Part of a small language model's weights.
Size: 8 layers, width 256, 2 heads of 128, MLP 768 squared ReLU, vocabulary 8192, 14.1M parameters.
Architecture: RMSNorm before each block, rotary positions, tied embeddings, local attention windows, exclusive self-attention, value embeddings, hashed n-gram embeddings, learned residual scales, capped logits.
Training: a variant of Muon for these matrices, 302M tokens.
Each number is 128 + 24 x the weight over the matrix's rms, rounded and kept within 0 to 255. Layers, rows and columns count from 0. Numbers have three digits each.

# layer 4 MLP up, 768x256, rms 0.262, rows 27-52, columns 0-255
177092122155094120149154143113198151166123093098114153110110079103153163135090123143172133138120160131103144110136164128092113170112123118068098105133173144142131107160132149156144141112163133102159136151097123161140140118142133123167102123102119114108116139127142159167127113131087129140191124134154139085137082134129118125138118148163160157136124156097106133134142153137126167160115115058132125136101108104110135076111099129164125089137128151115146143112093133134078141150173144144136080129118086138096111101103125214147098177162100170149108157158094154107108078137133146075154104133121114159148160157092157123165113125154093152124130138118130142122146141058106161183135126117148122123133143129133160109167141107091075144089151114106157139117151183108080150138141172
135134107110137129177141129089171144139108127132149083130134060145147137151139122106120128081126147125129098104132134130127127162137114165144074136135144135097110110100116102130114110104125117134157118100134171079145124120091143126127102160140140118110136130159119136103118132103146112114156124119095138115129142118132107108147149127161097114137166167114077165158121148137163152101088092130101114129109177155122105143103124117118143091102164127130114132098136116119166110143129120119113073091140113120123103082097126117156140144143080175148130119120113168145136175087160121179123130154085172113134149113133164096129141106104116114092108118160133116116146122150141123139153131129113137113118135117119125151115093047128126172120123128133131073141084123155112146132091143
143148148108097156107148099106114142148126110124141133108143117117112126132159167145117137105119102121097128075118098144095092135118102122138140125184127150112123089158153143105113101124095148144125155099135103139095161133126117126127102114132173086123161182135152125085106087144101141104102160136171133165165133079147132117132142126145205180133174110165128106168134142088188162126138127109133105089116165097163081145115142117144177095149089104136182149148139140164157124103138153177112122133148132130095135100124128131151100145071132114164164121159113136161120177117128118081139149136129127123148157182131136147149094144100142078145146160102134163096048083125143078160154101129153088131129165143135171112115106131130150129176084127115139135125080165134120120139150104
150115116123109158184090124142129092108096107137134089132115130140144089127117113137107084086087153117119161117137130160130137101100080137121126142112101110110067108121108175131112152118157130112153102121150093110095100110094186177157115133111099133124138111134119130148183114151124116153125170145121130135165125129082110091116113139124115149125095109164101073127143143100174180105099143073128122101130131134130119138135149119127147119135145112093139091174109135126102114108114167145154107132091155119128143201091125122175159130105133124114144160163095116201152145152098068086130147087144142093181135112097094140140159127148100178115149103143094159130102140167148136098143098115143137128131128107138107120080092095170149109125114123116122132101126101174156142144131123
124114112116163140165096158130166163149106127153106135122154119146095153142123132154125147138081161146143148123138124101146085083138081161133132118123104154091118152109174129133178120122090110153134098161165117180148129126140096131161125109174153139135132126099122128127112080100113152132139106126117110121107131140088147129110112159131126122156144127086092175137128153137146102109081153133161155108146138107150111093126130172139140123157123080113136160140114157128164137128157126130134131151092142166143125145102128110113182107088167092050094108141109162119158135088085132151044142136164100112108088134117132114134084179195164149115114121141101130129107139121130121109183144132128124115174131111168123140143113188169129162102127142138132138083130107118109125118149130
163124162126139134083117129171162138196140147108133111080124163127160127146148122183150149122149133129122150124121117134123143123145112122119108180099161153099125101115184154146116116161131101101161132138167102095134158128112151137134146138091177163136096150100121120091114129082129110136134134094135132114105121144153096094111127100156140187123110155117132135124134154121132180113098150121109113132157070120097096125087168112136159113194129092119184181153108127101139106133131133106113165124115077130120079135153153136151101124122113128155118093116131130080145105118107107138118092124135140128139110141097107108133130151097102118120116106120122136127137150130156124161121095103150163103182122136161133123131150128116068106110110093098101139155150089148122166124141115
134166127129135128134148122088090173131107106067129135128185127092102139089113145151149154138123127164064132119121143151130081167142072091091175122127075130161126121091162097159118129127157125116157133159155146134098134165158049143142079145139161150134131151160126127147100152164136127144111094159132115117131086127150087078150183136112150070107135159144142130122090126124165132098113114117154114133139137123130155153126148126137164123150135099113132103143134144133124143132100152115115087125148161155095131159136158097161113180156150096169108163159120095154078101140133132116167129148107075148148152162142119126082117104116192118108108106117108139156157145127125118136137129169166101137135121129054114129136157113154179099178147171169112149156126113187152158122173172
090171104130144147156146121131117141109123148123097150089142172135122137104108119153117112133115138128094147108145124128180129108142148062182126111175164119084105157165054122067139143094147142197148107151178101191138164157131146097143144135105094116184165110146127152156097145174133130122083100175126159122108102173180122121136126122145132129123153076105141094114136137118118161102120068154120153104152122107148139168150106123129186100138137111118172112121140125100154113144143111107137140111127174102142121135129129161138118045113103147147137143169108083136060119118120129125165102132143141129154153106155121136142161101161141104164130109140098141166203167103135116147113098158132118152155142127129130102119156115132131125139114092128120117113121138119109117080133130
165124078136134167132154112124130106146118142125166145137141124123119093165091138125146146133155149105135129117118138138146097140090104168121092104085124127134145119134148152116116108126136087108110099140150158131121128146151102137180124172124102085139111128130165164125142127112198187164189135125171121095106109111140084123080157147169113151142102157103119120176174099119105114110130142119171102059095111146142099128108086104148154162133098097130124211162093141109191114099099093149182138114102142120172124160113126156127121146127121148160133162168161118148126154133099119101184132131084138126117202120123113135138140121057121112142172148168136128158099172145138136110131133107194135172150141137112107099092125092101124140111132057138127110144103134137086089139121122
130159125126141116146102163141134143143142108105131127123134163157142109126156110147113131169132148175144111116156114151106096123112123125119136144133104161143148153143141159127114109092137167134142118117129148138114152109122110160122096120146126127111128128098124119124102100136138144111131107117092124121099126106164123123138118131169155123111137163135110119163101114095170119128094129144108123157131097147133171090152135160173120121154119144106117169111127118145144128124155158181118132122119146115127104124136097152152092103091105120126128105113114159121134136098152128155129128121119137150160108126062101094098152089129111095158111113129105155146128152130108146111116094157119149140133146141174078120118122109121166123128116130135168096159165097148130108091115093
169112121104084129122119146131170091085096104134087093143112125093155097151176150109112153142119055130136144121158114166134133088120133179104111127165126118132135106169156144137104085127150128120118107133184078111144171083105126168100121163107197065105099088163098162127112106110129124098131176134128097099132089134136099158161130155116118123139112126106120094184134170132143097130087148128120129119133100141117150170129119157143159107113144150119133123117154154147126107102110111134123132128140122138123150145115085143145179108148118101132139163128074144133131182120127108100110123149127152110114149115159174143098129149153111132117084139140121129138120151119116149155142136117138141120173145137105146108111119131112136159156129167097134132184091158117111142121120110
136108126101137136114126126144170164131052113116181125165114147126120173109172122127087137137106155128101141132139112103153154171141126075126126089097118084110143121097110136128120125151120131134129117131167135136167098110147143153141081110099098123116087125151095116132124155128129124137094107130132128145140111117125175101156153126132152137085174147120130193099157127101148132104151151105123131138099110186104136138119136100128110172137130119118150137145106191136154132130142139086125154120154128152085139130152145134122118094133144128154177121166142160159150078138108111088159104113131142105111137102090157152118108144139134161157093123137085139125113134132165142092163141132096143141134086091143140108113147171116128094111140161120094106135109129153129131135119089
126112108117131137121154129155068126097115121122096108143085121123142138124170113129117127098144082167107154101173140149138096139142147111140132162128144153125111137136103147157132104148092164122128107150122132132117116130139135120084158136093110093126152142136104127183109092126136135082143133128134122114130111139117140149115122115129113167111084102134107140101090091105112132107126101164099100128165133141117139146126092108127157132106141138142121155126142132093134116139131137139133113132144131106101146132153154127085125152111103169153169115097123088147138151096166133170119143142111141112126127090119110136135157132083135150129105133106114136164133108142142134148112107122108143119114119162090106162098118163137178077107133100141150167114061142126160158145132120
120131127088107107149116121124124126133134097128115118136155144128088130117111097160165095113113133154122114151110165147116187072121106046126073107176123132111123130150145140117118158117145120100137134198140118129136108179160154108137120059107091086099145141149121165125103140160163119145125132145136113135180106118124141115116151096097097132139126154082129133119121125136124132089146139143147139121122136109114134120108157164143129100134147143168129123108171098149103092140142125098097101105092143121125130129120107131135124138145124141170117117142097092095135108097126141170146148158136137117113142115129114147113139140092132210144157111154088137134132144148140116139139099132091128089156122124179124145103152106116129105107127144154133124112096121140116118148110155
108150122156108108121067149168111090116152179226135066145102107135136111146094133095120120132114122106138150116132119110140146135192122144125149118135134111181122126122177136142085154124145123108152144144119116120111142081156101105112139124117146132123102121137134134117156133116117145140125107122107133150157167110140136158108104107126144117134098156112142135134126118141116103128158101117089146136127117143131099133089115102153157133152145166134114128116105131165129140126115120123108107102130138132130149119118095101157111130146128140128156113110123115068129132146159129168104140180133125134118097107125139131184151089119126145116137136133049154130168149121155127126104146138143115119137110135150136127121129132120120153127158150114143151173113137116117142113156149
157118130094166126159135109120144130146094118138092154125154121124144116148092169118177125133099106104118136140138109126109124104110128127141148125155090078154129133138166136178079131107126168128119163134152121099120126098131108133139097168131104127110146136098109117132116098108128139128149141156138114125131163157115091116091118117151103090102126124130110113145130126131112117137104091137093131153164138134096121140135122122177167132105110132137145095097109121174163109130169161113135134170125118134105148108108134143117133137130136139147130104122129139132113114110130123112116124137143108152155131154156143157091129154124132139124110152134137132119129145155094075189123129132094174117129137131117145148132168093099137079133131126144154088112144132133149129145124156
143153146112143156105126111114121115145105145118112093086097144142102113116149141165118146128166146131163149136079126144136107123122175117136091162123079144065129079145174062104130173175160137123113102112064131142153163099122121123121156144128120117117159136118127163156109146119151141165110164139138196102163093120107146123152122114156120160091141115135122126122155142127150140143168096085067124115128099171151117124131161064118129164107114136113158150119093135156092141117096157092110135144152097161167113127154122080107165142128164151127132157118126099141121170079153103104124100120158146137105117160163118137091143118153107109152103095120102183096094154085114154109125044154146161118136150117145146145139144133124131136081151133137159125097111154096186173164138120
120181142098095148140131173114113119128124125126116125139137126130186137124122163162088135098135131160160112170112113133142139120127098093153133121089093133136137143103134137141179120091122114143133112100189136141158141149126104144165115124192144106134105148137128111113114156132138124118124126156138131117142120208138160136119128148122161112133107121139072079086126129151110158118148167110111152147113104134128158116129116084111168157087170153092185136151151125118121137137114151119125119154144191119153116163113133120114156161109141129147114114133097137129095130100123112074161084103140138124113138117166108127150146119148146139091133138152089157132119115116161154132116120129108155099193131142068086110106142088127108106141122093112159140128091110096119084149105141
116139139160144150126145141094106126157131092138123125133133126109118120121124082114090170149158097096149134182146099129113104134139113111132159119128150148134147124134068135130144126123136116120133142136170172164144126122107106157120137120155102130164139141101150147125086157170102126107117118090164056164140143123106122118131150122117140138128113150129095167119117125109138115115150108137126134099109165141128114176103121103134124121070110117169123125154098092128146126145106129098154128163134145155157074143126115101115203109149138167121172145133090124149145125123154119124129139129156105093157117147137076092153148156128126124112118122155121044117134127132120140112110092136118073124116136109151129158136129104136142102166170125143091131157151114162149102135106123
141100140149174148148121137115156176087153144097133157146119133130119127176152163089130157136141173152136156139100092117089156147116085160137114147154143075170122148114162114136106126150136099109121109150141133140118150114184103173127122134125097144103067115111120123102098097119131137165112149135114109142124150146160146104098125126125145104080092109153116105124137098132156110126125144184154136117153154098099129159098134157109136120148125121128094151138123111098126185077121098170129126119126110110125146105138104143112141116208120125136092122114144166122118106134092168118117106117147123141147147176159170117111142140130127140105105107151128155149109102153146140130097106095086131129129131118127148122153099123123141132115104092106115135139108153139143172137111128
137127149126175096091156159098162151129144112148107115143169116138124169080118111127089088116090126157159126141138135124119125055161109168109118118128123158119110129120146120103117121152163109125139159107094144103128152088091130107121113155127146150195135126152111091105132128132129132095134096142127130144112142147110134146076144139130101118125159177139093141161111149139028150149112074145106105141127170112138121125130159097125143117138111130129150108164104097121151110124160117189184144110099125159112130121118119094098135117129109144160155128097138138092185117128122133102144120140116085145117098115146116078122077150111156174107109112117090146151117152142092105162160118148128153102140165128124123118146127132175105084140143071080156145112148093119113139130117130
093149139123072075160124105122158135096108125106170112127115134126158106078140166139142128121113127112126153165137113134091124085124104129152099138158124151091123127087153085115103095143098122139110109142151110130136095110097167119138188132097120094124155111140136128161145137084127126121110145120099118105161135161133058108120114132132155123133105134079147121125110112118121117101132143146147105172124144126146168124114109181140117143132116128124122134106179118110106129085152138197121130117124144124140087093102152095106148100152127117095147082174097110120138109143054162124122124124145191112104114124108150165170106137142080119124114133139099158152110130137100130139131089107102144119167126129132145108102118126125156153100137113101161135130132117130096082143111158
143121100128176117125145140182149172115127094106119094114105133125088128134155122109078138114095153164065126119130096131134144098117133145143118101159121151171109113122139146159143191125137128159141137074109147136099182132152157123120152152123146151139118113135137141129129127130146134139182169142097137143111132128136139119113146143144122149106131116128143139133118121137123136164122131089136093100098104136134123132103106126123144126147147164156117117115178088088107144105092132195105160110104158070132137102142101132124128082127139114127136154151150092128141136109104161107155111098163125118152159127150136127112118157170148132127155113198114138136134150124155092146129172054087135146122146129100144128116134118093126118130131128137143133155141130134100167131082124
183156120180085122098108114070100143117117161107093171107162093152102138154093132146099093158112148189173121099080165123110116135143147119104165161109104148092130088147126122147135089130148160109133132109139118114131135125093094120132123170112074134125093130141117107118122170154111123153116164102143149134124144152116114133155123099128116138136116130152163126139166082136125109092106112074144162132127105135161122149139138078117094145171100075144073161137136141116143135138108145107120093129172108153159103119110115135181175135081130151157072104139098135124123125097189101098181145185103148135125161118121115125153100121117106121131116113160099097092112174139124115144114093175181159151133138098107133153124123109141118111164153133103155153141126147133134095080124139
095124096103101161111102123096108102165129135159125156104160125119112091144132161135098097138127132095128162129143112120138138138166140139172114156155164154121102117135117185119149107140165151105128130088162107088110107135101175096135117122116149161138147132115125120135134118107096126159138080131143116120121082176152119115129130141154114179122107114128135134108095131085108124156141125117097154150152138100141108112102129084121122168127105083146119163115146128062156126106126140125131143146134078136111102110127152146123119135137137160147150094115103116176122172133132135116156131109149152126137142138137129111119104140183142098132155163110100125086104133119157140128179125101120129097120201121141139121132123146159099118126088149129157142165126134090127122123131070
151140145140118134104176154117090131162078083135123135142131118112117107139150113098086173080130126072119147134130132161110095129141110095104124151105134144077120135136114115133133102152151110126086139117089112080117084137117080196134154153112132099119101154135107147197117142137125086152143115150105103156146108115145138098150114156132137096127160120158127123134116118117097123125161102105165112143144125075131191102119123159109037142105115116138143128111097143134142141107139102149145131123165163134153135161154119134102171107169164122098155129103116152135149102112123148152125150130123162164121162111127112117151100139179153113180111159129108133120125125128121174126137119162167131132132121178110136158113145144117192152129124117183136123141155125139147105114101179